Weights of a small transformer language model.
Size: 15 layers, width 64, 2 heads of 32 (1 for keys and values), MLP 256 SwiGLU, vocabulary 1806, 1.18M parameters.
Architecture: RMSNorm before each block, rotary positions, untied embeddings, attention and MLP in parallel.
Training: a variant of Muon for these matrices, 155M tokens, 9473 steps.
Each number is 128 + 24 x the weight over its row's rms, rounded and kept within 0 to 255. Layers, rows and columns count from 0. Numbers have three digits each. The size before them is the row's rms in percent of the matrix's.

# layer 5 MLP up, 256x64, rms 0.415, rows 42-113, columns 0-63
097:136100134073122171154105117115118120131103122120123103100139090160130124135125124136119137127164131116124139108158159095116166163151129160155081133139164105089097114159163125083078139129123105
101:109131112085106126066135106132110103098164143114095110136110093093100133139170143148100092104143117096152087119162130164128137136144116121144128125116133135105105138111144135087159146160176109
101:139139135104105106131149105132129109102100144069073121132126104126168129137148149155141150151135132123172111115080134128143099140089119123126109114128112108089129099159119159130129058089114153
094:125141145099112113114111125140151107150151113121144139140117110160130114137122135148131106146146186121130070138140104092060174123151106136158122135191098126122110116102113150104113178133148146
096:143108118142103093113132130149147099134185089134103161143137097142140140135155134126175150104159142145114081133140105136110136156191153156151133122100111110135091175128091137095141118139128122
100:170142087123088148115110151168119165138113129161137129127137056120129099107136091096102136127138125133180105108139115135128140165137117154129092133109082111086126110150141104150153143119130152
096:070126134164130151151170087186146141129128167116073100174125121139130145132142116100161138118123128129138151111138139120168156106123166126128102121105106133125159174100103106135117108124142110
099:107119146113138113144131140086102199129161102086146133126118147141157128114108172118144135112128138181118059142101146126141116152117142154110121124087147166103148104133109148114158131133122103
097:118078151128120147118136133175125139163136141115105116123124106149074098124140140092087112146156116128104105157105118081142118145094161156134132138155145125124130168171138093127083134142163096
110:152122114162138158165123127117140141153126123143156154150115155127163169125123130138098095118107106153098104140139107130132106109157092105084099144129124170097107117131068116128163150080131170
104:131118091121137146128122111111154134189173136116136106129143187120122158126142100131137140153108122169149152104117147101141111090121109153163143093141162174128120112143169150155113162159137101
106:142151130126139106150148102129148128132126129103135135138100136159185143158145158141134083135143188176127108159111137129144132157107123167156146110188141146158129119150184112101129100121135121
094:115123107125110083133140127136118101083107108113130132108113131149133127168095132113083155147133148150149151160132153116152127114103058090099101141120127169129086129102182134119102124091135130
095:126114141106084090099111116099113132126146155152146096117114179112127113114114134087161094155114148105142108130132115125135143178127131148172123090133095146132104124171159168158169142131159121
100:120106132140072109131137098188151127123162151117152123117139121131156124099162139104071125097150120132146165090142098113152116097149142147151129153084130120110108080139153099124117147094120124
101:139131180131156151146133110109109156099125123156136145097085142166106095116147158095120086144126106105150146097132099075083118120118117112108185129094138129113120177153122122129130111135123129
098:140133116132146148104108120100135146130131118131140111197111100122149122106184109115088140132113152102131146123121169147111054091100114169118112104127152161121117140153155124123126120142149174
103:162144132167125122163137120097125080094115090122132146140150148120168114118152135138086167073123114119158096132132154169085143103146144105115105130115117148139096129106173137140154101133096123
090:126141169139143149126135125160133128099077123136129123136149136151156106129118117114115102155106132163122100162096133105087114196115074107108142122159111095101142160109099127086122156161126118
110:074105204124115108141118139153147103123130117105103066138126111139135124156166129102110116150141103107134153127132111133128099178135134142143126123080118169104157115137091117103149146129154120
098:088165062108106093132135134148150124127158101145138133116135130155114126126119154138148142093152095144132137146155088155150138143154155105172127137129122120158137114114098112155161098196149116
094:095142125124109090137081057143130120143172124157142149119120146158112106105132114159118122160132112126137156100148138100118106086120104154144117111102133129095100123138101136112114120129059161
096:119132103125106158147096094123136135121174140133098132156134151114091140101142121134136145162061131115120125146102156139085123142118133147111107124137134141084124093079078146148139086099158148
096:120136096111130133183134121120161133149148111108156125105171091144111165133110135164119106092115134122134153156178143133114100120177162186120101112132137113154081141102155153137143137118132146
103:168152133133105147109103119139148138150144119107182171132136146100115176106134118133098119140143114102131122137132100128096127122109170121066142146118120135098131102147137126178125170080081126
107:151131114128130091128058159129127133156121107178139128169144157128096125129136133129157157124141116141113117156133131083151161120130181136150107117109121136134110073098081139104141109106165130
105:156150149166128081154184157101120172118141109127119086160126107098108126131129113104110142120102129106117145128104141161108123100130168151161165151122155113176117153115134126168155134099144143
106:127112089154127120108127112116149172110169130097157107130145138125146099114087129163095123118119108125132145139087102086128125168098171158129127094148167112181131126130118091092112156120107137
100:155141116098107180158125115134139129151134131114161144121146127126122124138164149135105126164083141118114149136066128130094159112111147109153158106126122057132108133169113095166133130126125173
095:184152080156127100084128147132147132181154127125150129171090138145153107115144130130141140151110109123106154093105147102128101123131150136111110183144118149143174137138149149158138132094107129
104:103137132152137134123096176123098115095141100143123136121125091115109125144122146145091114098140134143187090153131121149076130168092113125141183112136136099155119137120121144119186131135126171
102:139152125136119130183139162112123143116088155142116116168137114151125154131130136076096094081141089098135110110137104096141092094105105140115083147120138107118143098116125140152094142087146149
103:099129143118111122115088080118144106143146129083090122134097118119153153111143074145116133122137146101070125093148118152156142103160140119134107134109095121182101143123105139104085103116142115
101:095127130144094104133167124152113126115101133142153151122093131127101136144125123110147098138158138135123105095134083082095149097137131104140079068150119123134072113125147102120130176089136119
107:128136104124114126174087139119141098159128190153119108150150078141151160120126126122136140106072171124132084163128110163153111112083124150123123145116134080134136131120155138151131124099109118
099:123105095123133144135093105109143125112122132156124140163106156111142084145143090127071133139130100138132165120172119136091124120132153134151087108141101188154105128131077162111115143139103160
101:088126127145088163125130140139065155096181125137167155115137106095121152135161141108114106119141120129168061126148171139151127115130139135137139120141111127113145161142138083097142144144129112
095:104108113107150101148126116095149116155110068168163168126140089150114127145140100116114146128111116118131127129182118138083092104148131130141095151135114111163123156170140144158137116170103147
090:128105087139132130092127135107170100116135137110165140120125153158145109131137121122120140072128087151119144143132176125142096114094079132079140151124125168149099129131117155129175127181145129
098:110105136136114119154141074112164093135135120115151123120121128138133123107150159133124113108149120180095069102165123099114113124125123144110103104134146081152119148094168142182088116134159109
099:123121123106114122160105181135097140095166152115152146140128109158119131092149160146151170105132134113071138112157122139109144108099145141127115178156162101155144122073149120119115111122152152
101:101135079120135152139154164103125131120079142097149119119154128148143117111136143167158083091123137121096133152133123132113113106067143129133123122077150129105196119112114161135130095109138121
096:116149138144129076134114118123145101122113135142139133111054129161114095131101109131133121114165121135163149075136115180136115102109133144091131066123107111151135089130134098110099158126137130
098:126181150132128138083151125125116146108119114075101081124151129130132156143150116116108088158133131152142104110137134094107123095159123143144144129103180181112130172148119121115179124108120151
110:144167113065102131144106163135133156144107119135112143114125142113129121135085090153113158139111145114138176125107098096111089118095124157133159157181118106183124147123111106132145106152122115
105:153106129136127091117128113107156097163138164157171189140120135117157109126118124078176114157130174107155130183131141169123144180142137106134115101149140144128117126127145135125107116147137129
097:112113117096135108116104142121106101100136132171184121133140119081121144115152075127103123102128116138089088145112147154146110107135121139130150153160082070135119160109105147156087114134128118
109:154113123150123158136165116118093121161141173138156154101097148157142092137136123132129078140155109142141105153127120134139137110121173103063135113114117089097146130107109139124145119067105148
101:120139132146138151117102139064123104170135132099115178111104125152142099136115107158122161144081162155129153105129135178147140134102115088103111142112105097148152130137115113107162094165144128
090:144102143130130167159130123145145126116126129120164138165101121117148136152140086114106133189115125166147100110170143123104133082134125125124185129134109100158128117178119132084102124094118088
097:143128189116125107100125171152111147091082126120062094114156114130126154143129113133090120137093157151127110158143126136141131136137137175099163093131159130126151147160127109133138121134088109
106:171150148086079155158153081130113181071129155145124119087107140106121108116160129143144158109171129135126138146113106154127093128161145104116121128136118148117131139130118132158115107134078128
109:088093170136126134144126126149084128096096126072100116101104091117124135110132157139150111088107104114103126115116166139098146145078113118173113118137165121137106096113127153105145144116093116
109:145169138149144172146159112141116109119143130081158081121091150137156122091153126153159142138130136102114139110115135114115161130118173137098119117125129111116175116127126121125055080122104121
102:173126097135115125121135158120157130174143129135132170175125093133129139138145113069115118151156176112158138153106144128134131147128118115116160173095124141142078128088132102103148120150121170
103:180131163128145156142142140147096131129193147124135140136116167157111082104108119111133112122161152127117161107171132102141148158088144164138151100123111117122163150133094123096114096146122151
105:102122101149104113145075136114152113167138167104158116148093126158142131128118099086167156096133150090154157132148111120138135182112137139121067125093146134148118134122153152123134121141141094
099:104134128115107102103145088131147140129127113107151164171139056072141174161130124160146139103135120092129161131130108116101123109121113123130108116107083089133122111162152129115151137164149140
094:140118155130159139100153139131168154153134142111109153071124103167124197104125087112149118095101145121125145121105142151143164099162125135097125108085123120127137111131097135127178140150149132
097:114121169128150075153141082140094140164119186111152120127105122139123125148157146097137158144121145078112163148083116148095092148156149137115123103136094108109132132150120130111131098146157120
116:124144111094130139090137154116140117116152103054134169170124117104125111139123128105142128093121112153117110099114154110125083111102079126144160150123139143104068161097141126150146115146130108
108:123094134142119145163117163119148132115100143129083130126131130097117134118087137144130128150128110094103158112080110133094121142137157114178134198129110166161118125099169092145121167137153126
097:135096094105134117148119172110119106119124102116156181137166134129112066146095144166092120115142129118089121108129149118110145099130127112152138109121141168137166155128113182180142133122118126
108:114091141125133155152117133127114161172146137097162118125129124133099083149172158156102106153157153115149145130129141148114158105120140115111119060135121147145117184152154153110141146128095092
097:130147113160106109141179141115111123112053135114097084163109121112145113164135123140176133166099138128093093134140115156120113118130111144141060126143132144107128115111160128140103114112121147
111:147122122121202152146155132118170144162141122125174143131117129112115154107173103125107129114091128135119090118149160108144098120142138082128123151155081121097132162124126127157147116110080144
109:126131154101104084133163142135139149144111153117134072147105118104114132105152151091146142093114174122144134159106133143145108143166152152159173106113134148142160176113150159144159124163137140
102:125150169098112111100130165137131088157152117141103144165131094121142126127155159091094116140174161135143104169107065140098109119135121104134153087138108150106138138120147162132138148146103110
102:126118152183104082134119114141111167076103151147113105110114153125081131142095105127137154170119094111146088166094132142162123126108120123121108115096145102116139136118120130101083108119120093
099:140106165126119103125099148100101075135127110111113119133131131069093171147138129133146150150157108127113167110092132125135191113108168130126139119137145161170123112103178112132140146105142120
102:140098106094134146124121138114165061118115108132135119119124135084126129145117088144160109159112111136140139106149116130108096121135098119154125065138145172157131182135091135099150090135106119
095:111134138117141122123132146156138111039137102082141138147133169107162146144098145153121147100138115095097130124106122176143112091155133156143113099140127158140139106150124132070139131134116151
# layer 5 MLP down (transposed), 256x64, rms 0.278, rows 42-112, columns 0-63
096:165112123135119141131170165123145126099129146130094110136095125166136109074118133161173164144126115154148157097104128135121137120136121115084168105058090136145145124111119132132127136132096162
102:113090151130112155120125117137116125121145150129112170131144107119118119156116131153122130174180118148128172155136176132089143148104124140107218119158105153124108123100162125157128135139105132
102:139091118119155153117104141090099086112139120093106163088117135136117135160094071150111143116131128140108124151133120118130166141139114142160139119154086171169104142130142103145108166174128103
096:119119095128111129109164109119121149141125150124110095153134165099145076103167113141137117101134083112152171108129099153175096138116122126139140131121181132158180158105115137137145151131112087
098:079122139148096133131121119143132138141118125142146134146122093101112144137151117141129159120097081112170111138118115148147171121147128128095099150171174098141173124154084073116104128089117146
098:054151150143148139124137066119137122120125131098100118138091128110145146104115136146150176106122142143120132134118127114125143091128112094094102113107140155136157153130138147066085129145157101
099:108140118093109147130103171159167129088131120099148140076170108151094098100144154153121144146126121148117135127125101092162141120120124172118108174154152118167096115144149122117112143120167139
098:133121115121121135140138164085126120122177099105107131102120107166094094088193131143133158110099131094124136096096117154155120073152155127153101131105104098141105135139156113129154143117144118
095:115125105184087134152123126087108163096147147127116138105106150126171116099109153137098120086109136138133129134197104142157149105140144098130138163135126167160108157121127144133136134144172130
108:152142093154153110116133132095105111098118127069134127103140108132087106125126116140201119152141089152130135154137113112110161128120120165142136090138172165135128116122167141130119121174105106
107:177132100100132130153095127135138123140139157174162155129133147086101187092132117119121102180103099127144110140145156128126101096096098113160127123130103121127178137142122108140158168133124127
104:110073169106112131142075145141133140163131131156149102131146137122140166163126120121192152166105100095103148111099137150138129120180101109108131110121108132134135138143097112132129131138074124
095:164152136102129172101140098135103098132111121116120113124088166139129147104163117121171101150135141093140122099110112159107133144113104082132120175098111131115158130093102135112129116155183163
101:161141145125112093123157091148105126122110136169103178129148071091131107134139104140095124172189144133136137140121143106088138111145115135132108090093126133152140128105121152110146103174127112
098:177129141132175136128095165124126107138111138161112136150115147127130142138085065142186134166099115113137109149124124129124121180130128133117119111105116139135129157167070169110139151117132112
104:146115133131115162154126118152130148185129164156123112123109158127131152141134127168082107077132109123111123169158128132157145108167126125095131151152082106146166148134131148102087127165097107
098:132154103132123110150131145115118165131152132082142156070155155147080080125143127140111096095161125145113118136129171084090141137124115112069143148137110138139131136154135128137126157089114153
103:115119187075099156121117147135113155136144174096117133143113153142118118108142136137125158147158142161081145167137113087152096169119144179147134133149103105100105112152148138133105147135132124
093:103136113118165148139115172111120170125154127182145139138083160130122141103147159143165114120144160095115111094163163132128150136164102136148119146121159144135131146151129138166119061115126143
103:176170095166118121125117093152110159111137133133130168135101105137127175117088142162154120179089146131150126136106102149140133139173125097100137137134148125170118149137070119134127135135142136
094:080102117147144202158142106094125146125182118117120120131114145117118094099121143123096131135125133181145125125160146124159136089154079091129137160108117132137101128132124111127162107091136129
092:143142151140155156157144131165154151106113150105136086144114116125131128168135118130086164127153118134084140096105150136136128151111134087102163162133073119161148091152124137125147177125130168
098:080151151122129129126142178088119102114073133149095140143106119136149127141132126120110121103159188129110119065177135119146118140122120128086120129129097147168145127160115080114124124123129125
105:102142129140111142109109135176098166146114110106143111158124139129100086137176099087150101165146100136118094124093159101101124114093126101134140156141126146074128125141123091148103133127146090
099:143112138172118122164147119144127141115073163121142099133118155117097140104112144106129138090156158141130119148138128100116095092135113126123125145140156154114129138132098128080071133095194160
113:114110100133134088071095134188119151158140106129140149114129127129158097141151120160166105158097092127108144102133129132139103121094136152141141132140133148137144103067100119145098132138095092
108:128127155159107120110173136144122136122154126150097138154105141109157140152093118116155112208119169129151096139124142125159159144150137138093149110112140149124134081165094162117125139169112132
100:135119159114132124134127084190116128130095176209132146122127097135112153125143118134129144114072128124109110117123173174103107112087130111128138110132145166120122121159148139156112120123131143
099:155155131079133098084109108153142126135156143128108132138100126134108158121088058112108105140149135096132129117200112137148094147160123126145097151136149133131158121102148114136149101155131112
100:131132152132120107128122138099108102092120139136127168160112146126087148114155153116097118160139120109121119066150119123147097114112158126141107105150072089128122107077136128084120080146137094
102:109149184142118075114116124154105120163164112080085120130103164167097118131088121104102156119137140101075131100127079119145107113124131115137101135105122156121132124127143115160111132112114112
106:082145170131110163150152104166110096152153142114121147137109143117158144108098101133154156123105125124160156205128154159128151133098121100149137125172129118134125146092121114158130120165138128
101:112073101142135144129131183138114132102132113181140138085130124147114113144089175092146124100066083108139116146118135122137101101132137124137118109164146128080142130136134110139159141124097139
108:155141128166109131090155142103126119103127110199111108127149156109142111142152163160116141133127085151168090113119089141164147154153135127167128125138132146144113137147160131086112153116099096
101:108131125167103151140132116120142145119101092088142126116149171138133122121134125096101120132195092184125153111188119152126086158118106092154137107122100110153120133127106096137116152110125111
103:095135108074171139123114117131115100164105116130160172118110151140137127125126139089124154104156131108116137124096168110163084092130131090127119126127125136141105111149123090099174081155141151
097:117133134123124133134122145100146117110126099115050120144152132137152161132079137100120149092108125157118179139082100122113122128155170179141108138153137143153130123091171104133112131157134143
090:120154158134134124126134084133118131116133125162128147147125148162155156135144112129166140107118159103108115129151130132121110114153173144145144122065080115173139150142128119088126115190090082
093:089093161123156103157133153089141105147141101113109129146100082181135159120143135123128148100125138172111144146132134119134114140141134103149136120111147130130186107125094186122088104150104147
101:139129125103106155120128174130112146169159120138173139148111124171152138127117102123140114155105125101165159134111121140177169122116139137163112157175095153148151091133109139146103167149110095
100:123165145091136135107115123094168113141111118086110093156110107134103096133096110082106129161133170104122139103136074105108117167127137157147110130083127138130095082125131125137147137094106129
104:155118159140110120112144138106128145145136155152150141127162124127100099112139116111128143186141081137162162113090142092124127126173084109139105127156156157109128125146097108151121185151107165
104:114151146140141110129122182129086122124141099230127143103108112125097118146142145133108125107144155129165160090144123115128112133162134087139120154130113157144139154106126132109168112118116146
101:094116150159136136111122200086142181139151122158140128161100118103154114112101131144137165078085107140146122144143137126129119142127136081088119160147134156138138135138173133126127105144108138
115:150143099128129130082120133111120134082142127164093167140104142153107095129174165124140116147152114152097124147129148155164140153124116108134099141070123105083127095116152142124126152086133168
111:113142108116127135112150172119125141120116114193128088114113106137148103136137173166076111090169090129135089102145141116121152119130138132115146130137095153119109123100132158121141140123123057
107:160161081141133149165136127094097170096084159129160132113154117141099134145125115082103134135145117136150141139129119112104123135121145125136140095080103151123086104170077111115148148111105143
104:125118145163110139154151127122174119130115119128110138152119141181137166088171105099166140098148113112131115114103122172145167133165133133135132140102176125142136151156084141108097092100116103
098:153129105125155117103177140086147170102158137194125118145153128101123129121101101150116133144164145102138140142115118126143116128127130138109145123075089154121106142166149138086129141164108082
099:120119127151124126095147136159125113133079101135143171107123135135151182142105154148098140121119141138119153115089120135145121141130153093104112155119095133065103093137076144130160098159124087
097:155117084146130147101135122103117065120097110086154143142149142132104107133171125159134136104117097158096127155176090164120138135111113114143120108118102078156127110142132097144127151112168125
106:098087132154158100113126099174086093175127141143122137085162153118118135101143146174136090094124125117112128107142151144120147120123145147118141105122170165107152141165110108093121125139142162
105:117128075117156129123146138118147117125116158206144138157135087144113132135172143139110110162113112097140156160115131104121144134164138145109124105108150163112136145158125120071147166160141110
112:104104067121129110116101162129148149162117093109154152099148103118143149126085117151129124098125147128143153098141150134137105144139160125145102111129143152182114131105123123063135185134110128
101:094151133101123134127149118155132080123095123091156119090127166080151116119110082170131117154128116092128115099158149139104112096133154143133133106133146114143121131174122160161137159080146107
098:106122195103114141166136180123128136141131137185133144131092119115137103142107145128134173080148103132146112123092143149149157139147104099073096133125165150133114118127087124123132149129132124
104:134101135163125104154158151132134151141128138126108141089171150116154141115182116158110086106081126123105113164115128122130111082123120137106140106151160164129117156128103178132137156172103101
098:116119089125108123141094144112124115156132121105107136127156170113100119123119152121085091151090147169151088081146149161113098139132117103115128144183138148109122104081121134173117122100152130
094:140122121112138156099144132094170120107143107092128167077142125116140113090134115131200115111147123122122146125123115156136134136154123147108176155136117110144125078151174114077116124108150102
090:147110131123079132145141147141133130104109130141136100118096121147160139151129131152117128149166119134164107135159073144140133121104142142108123057093169075128105121120103121144154174093105151
105:084091138151100155134130102077112120098144151158123112119135123096134117125114119160150135151140094068126143155159109112159112130138176151127103178154120127117161128176146142143161131112123131
104:145128147129161156087128088171145095107092106147097128118115151165164135115142120137122105098106090141117094159132108148155128126103113153100171104133124087142131106131116117112171159163158103
096:124149140143088118099115113120151159147130120120147086147084153130180121087161131125113121156140126097132109131158117148125128127133087129164120186117112114137102068133116126156122115164076124
099:151172142143120094117109083150136099088125130150114116101160108128136128108076105112113093114108091138115125119108083104120147113121134146145146123128146102104149104075107083181119114139101146
100:104148145108109130083154144119117074093110159078143164167149144140122130141124086089111098121126132117104136108116102076158128148151111114137149119095099110110155122140107107147084148118144118
108:127175120133077128145129081129122070160119143121137133093146125119163132141083150143136144106169112158110159111137144144126118147107130122111102113131129170153157110154169120125162182138109121
104:129105120169115148114171103135106110140166086138128160120158148111098138094112147109116107118141125133130093128102135113175143112086124130102133126185165141158089136115110075132099156103119131
096:115114135141092092127124137147144151161124135164178146099099143095102160162097118171123123089084115116142131121111147118147125114094119115114108164149085144114089124166103118132121129105141179
098:129102085110075138106134105122126144147155096091163123141125092113164138153152152147122102114113129130080148094126099101155130131124149149148116159155125147135100136158095097127159158077149143
094:161143129074144116109147093145079141164108105153137119146118165130131090077145132117141090108111155124119145159162080123124110138087090104145122158144131112135147164107127090142119138127129147
103:185144135111109150108120076145088157101131131075169155113140135150145109122105137101083129101094162124109119105107127149137135123144162164128123164141123111114131147163164122150097122143099142
# layer 5 MLP gate, 256x64, rms 0.464, rows 43-113, columns 0-63
091:160091143178145095130086124146126088110140132111092167086124154135153137117154154161129115154107132125102139128156106135113126144106125128151085113162146185099125086135138092125124132099133102
107:124114118128143167104097094120128119164150064092133144123128139091136099100146129125152109120134121178135109126096112097129124105163160156133140128114117179106082164174121151124144137095127131
110:109111143125123156134095155074120107104161123118173106124165154109093104122125136111129134098127109125044171137106126145122116116113109124146141147100162118113163121115104130130136170141087136
107:158112160125133125141150155125161127131136175122132141163136143142190160121148146100117156161115128115109129184144160087146099126137083167113105118125109167104124136092171125155138137141129107
102:123137162119131118153134111140138125136141084117124102152125170166117142111117117149163145098157149177124101134154128075139169119188131107080120139153092173154126128115139113107127107106106106
105:110138124133128096136141096147113151153140102142130098121111147124121164098127119097067126155126143112166125132095132055146120093119170112133118088133142156114166189130119099145124117128117107
099:146102134137149143133119108128153097144104145142141141123120141137159160140139134134122096135105139119133130173124177117143155141105122129137109171111102070173146173117178087109097170129092156
104:185170114167176101118129142133123150123125134113133140126127109134095113131135124192170130096119182158169158136145127171125115109146161113098106137120129146111129128152114134139156117099089124
100:126098134107141098130112159122154149113115141155113080132140142134081080160120129119141150177112123081155114141112140100117128118098128158125142130136120074168129123129153141178098160154165135
104:085157130120135136125137100122167099127147125113133151193123156143123134131120132098105106155141114081184112186168130152152135136130131137099086117158140120156163145138134165136135122103138155
101:137118142115137152113092130122139159132165128101104127123103155153139155143112157069155124126118138165107119118155183122115116128123108131105085124141134191135152170150143106171172119148114104
104:126088120095169157137135107141119078115111171145079126135091138136165112130113159113148147129140107154121146143135120154165148141146086116167139117160098157131148114108111147115106096161109170
101:125062106133143141152147127097090137130104121149124107089101098110168120110124113151155085111121152140134134136126118127100134115131107083152077113084143153152136125123072108110145089147141133
102:156105176136167127109148069137139139120151167102150095102096110111125129115111077130151132096138128117128149105116114100121150140157130134129136055127097135104154110137143123124099126090097107
105:109132155132131084146126155124164090150122172078108168147077162120124133108139130122196119133124128122154106119110124142145138189102118098134112113117134131132130125135087149145172116126123150
100:128105099127152121088131120142119148147184101062138135096140127136122140092128143171154113092151140127175133100097154093122171159152129133106157082143130142127104126154151153143135129127132123
108:143116111153181125151114161117105100135137180125134127118100151107154135140163141135143133113095126155125114128099121097173117142104131144150168116185172142116142135092155102136158169136162108
091:108073109103092108141128106123137112158128119160143118172136095120120080145116135100138090099113141142103137120124162096155144130143122076133139134120081138135156090150110125079145138155144092
094:134112171138160154181115127140173130119100098117133115127145120114126127096115128119154102097067142090130141128074144143159141121128134148115138137143140079132113095130135142137139112129052125
099:150155140166120150111101125135046114116089116139096094112152122124125142122154114122125097125145125108135068137097155098114120144125122133083150153109155079102123125156132110108129109159120106
089:145106147116108136147107135114111091157129117119128128106076162123110146157133100169133117147085136117135122161105127079147116119127156192179110104122101132120108101153120129138180169144127125
093:115098046167175103123117090127136128132163145175137151137141137094114166124144159168178117129130121139137146129117130122099123120096139149128129155131116134107113142091136113142139110140116177
098:098102153152130143152162118122114170113138098110123161178086118113111117140123109105110137119164118130138052128092147107126103104153130100162100150143134159169131135164109129119118142164125122
095:124126122097120140139121099125172106103149125132096157154119105133167131160105118113129145119102101169100141157130160125122147120138115184156181158119115103108103130130102152137151122178069117
103:156128156137112163158129148108149097121089126115072154156069086159150083141135111147145122142117151150118115117174153118125140104141144147115116107114110094152110104131158124132079133122154151
099:109103107113156121097118122137128170089118138070120143138121173152098142141119161115136130117146100153147125160099118077164111137129144116156106104137161176103148138081141119107087113109131137
099:158121091119114125159145150139112089113123121153129091150130132152198142081126108162157108122136145111142130146127141132144123141125179106107121113141092094200096129147138106107101117123119107
107:110084127132151140140097124166134177136139120153089090128114103137119121108142135148151136116195096166099143134142116130155164135118135137111060119130137150111131164146146087105112116159132120
103:163147146127122146118122165112140145121074138133099100158111167144135168106146093093102052137124137127151162131141148138161097108097133108132124114104102157109162121148136106156126119116150104
102:150122135123149137144170127124147126072133132144095113201109173129107137109135147154131146144134131108095133111125158105127166127132113095087154147138138143115103131148158107177121119084152166
106:143126141123153157115134116148144191140169087102067095131133116106125106157100096116147156078187157133131180142130120125147140117152128137144117095122109113124115140143131127099124115125153153
102:128106096101134156143087131154122110113166101159098101129118125150085166128147114112147145106086120107115141182125120080099095143136146160117139103152168134149102142122141095148101098156131124
095:104128106105120130128129143096093088136170087185137122131132150102161126129134133129138128165179107122155142103110137097121131120137117083122109104200135102138107124147171129099121149110125153
112:185093176097097118158149152131116143107106118104113151153108150165142106101118107133132154135160118108108083151104135119102103117157098076142147161110112143102134088114145100135135117143127147
103:128128109114143131142119125178130101130135142184100100115183150118184116087088150125134097133144106153135105128146152146143144111113125142091098134116168087152123133160154101161146104118147112
099:129112139085160138089106099119122133134175143100171165138117136115115131099147093139096101124108131135083129144104109104111130078115102105082114133142146167121137107143137149102122106093097168
104:125108115098120092109122128100131135167136151114116123139101153104110092122142163164097127152115131131132149146163132074104136157138099103138132124184161161136109155076162161166129125110157122
096:134148105132118142170097144071132154157100101160086111152133110143113175108137133134132135139149144137116124152165126140122093188109114150160114184139157111153153114151119110132093127129152122
105:166126131130122076149122114077162139141168141066122140146126192128114131152131139117123131103084154117105134139118125102108098166143117159154161106128134138146136139144123171126140166128096139
101:114093157138148086105090140128160096149080108100125143127172132093131167094140154114090110118120100126123144160113126099079140142088152137154148136113137137129163150154102143114134117094121100
100:167106118138131106143123169179120164125151107111128115168118140098136144101122105104147197101098184108126120143118144118125133160151147129146131134111153124093130139092139142166108158090140150
099:143122146163119125182135176125137083088104173119103113117097156137161144134105131075124157116157122139136176097090128126100096162141145120169085122132111117131119114112121112123126131123154123
108:110108158121118111084140121115106164109101106112110109160123088089112123131141142112156124146090141143140097125133157068110129135124103134155103143182125174115123146133156142106189149144108119
105:153141143097185114133125129157162154136101178195097127134108143111119147102115118108159105147131123074136128122131149094112123122132134124101092118142090095146090111095134116115115099106107121
106:120150148120127094151106154124089134142138154138132121184122111134108115127122136069150103127119150167148105133120102193127111181156101093138119109129105132119149168130095079135126137112106114
094:096125109109119137101083166142122110176147132159098115118108125102126105119139124160143089153106124135156085129155130142150138115111087129136107134170167117133165158076145127082135151161118134
099:142148091124123148095127134130127122142167098083125151143146109144125122120134146112154131092123153136132167142080145159142135097100102138149174139129074112140144198119120132119169141175120125
098:127138134133133122154130130110137115113136093164084102141150130103170152163097125110111114141148120116175089125119118085129151159145124160108141151134127131193135107111144103162096144142158070
099:140100154125160137137172107109124106123108096093155166167111125109136162143124144143104129145177149139138128145130119116115171114111169092091159161111133115111116123141087104118146129141139060
104:156137113173114139144114168114120120121140156149124133152114139125126154128105161077123096152130133116141143121151155147174134153060089169089126154165137091114169149129139162143114119120127115
104:146096134142136120143140144050132133130120139107106158128074135165139124147108137105129176134172143124148163145099154099136120132094097106125129098102120153116111074128114137135101144124171109
097:137137115160106113132103150127130156120166134086123097072118142100128119157153110134136127090125128130125158142104140149133084119100207126095104124121097114133152137137133125170154083139091139
121:148144165123122129128140150161134147109121137139092149181108130146096131112127120144123184146143109121152154111109121087107121137118127151122091150154107078122154081116152084138115142064151133
092:133143112115140074129129155185104163088114151191142140146153123142138150113126094094135154080163150123160106140114106112122110083137133114086120109110150101129141142156120114092136124139125130
095:140110124123121110182118130143130108160164103141139172133125146131129113121162100145133100076158106111159140128158108076142095123147137122178092058114132138135130129101114138140118123163152127
102:086136130108140144129120124118107108084167083146148125122113085108119151139138104096112138147126147099125101150150140095115138155163111080135094134126118128095100185104111073125133102131100154
099:134129080118154118159079123094143173114157118121124148145158143144128137158177126109130148080167099128144139127121139161119127099138080154112170105150109113117107132118159108168097105130118111
092:110152159146125121196117144137141111125128165129155115141105155113169146144105133132133152129121102087136147183139142097132117144108147123138080126135148143095111132107127076167142124138135192
095:140084163143125109125111108116171082155102138086111114126155131128180136131183098138139133097130141124140164163097112120105125136089091124116111148148076164108153126134147157127130151129133127
105:117155114093155115151111134136121147151151146179128173135134155141113129104151137132092126150140106122124141108083142128128169135183102107101099098107134114103194146132182136155133107140133136
108:139110145101126100132141134107156137128131110130164165112123130107119095131142091114076131132122143109117103131138134083091117127158100105089120083136133128083127114162056119153142119089088132
095:131107154122111123129152118148161130163167124142111128136108152128084150112119096084136167132179117152101144169132157134158134112142125140068168143140063121132114161154122127132107150110114117
108:115122116160149147144121109119072143156072107110119108144113116131144119145138139116105102131113151144115179179075150085128125134071119137104117127134114128123081135150104120140123113174145107
101:141142171087118124152118139145129127136154141100142177106146159125146142102130123090091123148130130168129148122111107109143134163141130144151154121102102111090191151099106138196124111134099130
108:129122167162181086124087147145142184142154118094129125135104119158116088118156104099077158121147113104143107156145100129158139132139136125151121149118135142108129116121089092138145101101135164
099:081115136120140119142127111141140112086119166123131140075106088091094113118154149137141122077089139123161173117151156142157170118118127161166124152120110135151163139116124168142139158122140131
096:177106162112139095114095136118141149168140119164126124154131082134145115138118109110118128154171083122123123140154091115118129103145135122085135119078138085107139113167097148122128130094102083
104:158158142132129114117129123154123132128151129169121126098078102127138123117098146168172104149087191159138127123117168098156150102165160150097123124104150154131120167128098108148129143123138099
104:104116128090132115137089085085061120093126115099100155114157158100105089134097125125154123127102133138153070128138113144143165128091105131122118147136094133140136134126153150156129155120140152
097:137079116140115124115137093142120130081098120208122115142134138134122133104120099162175126155151137154153121144104130115122115127126059112099109117103139140125170089106152139108108131104137129
098:151149083124103100111074100137159100145153142170127136099100120114152141099139167132124117095098143116142159146109135127134130130116154182106094118124109088141110094087154137112127108141120168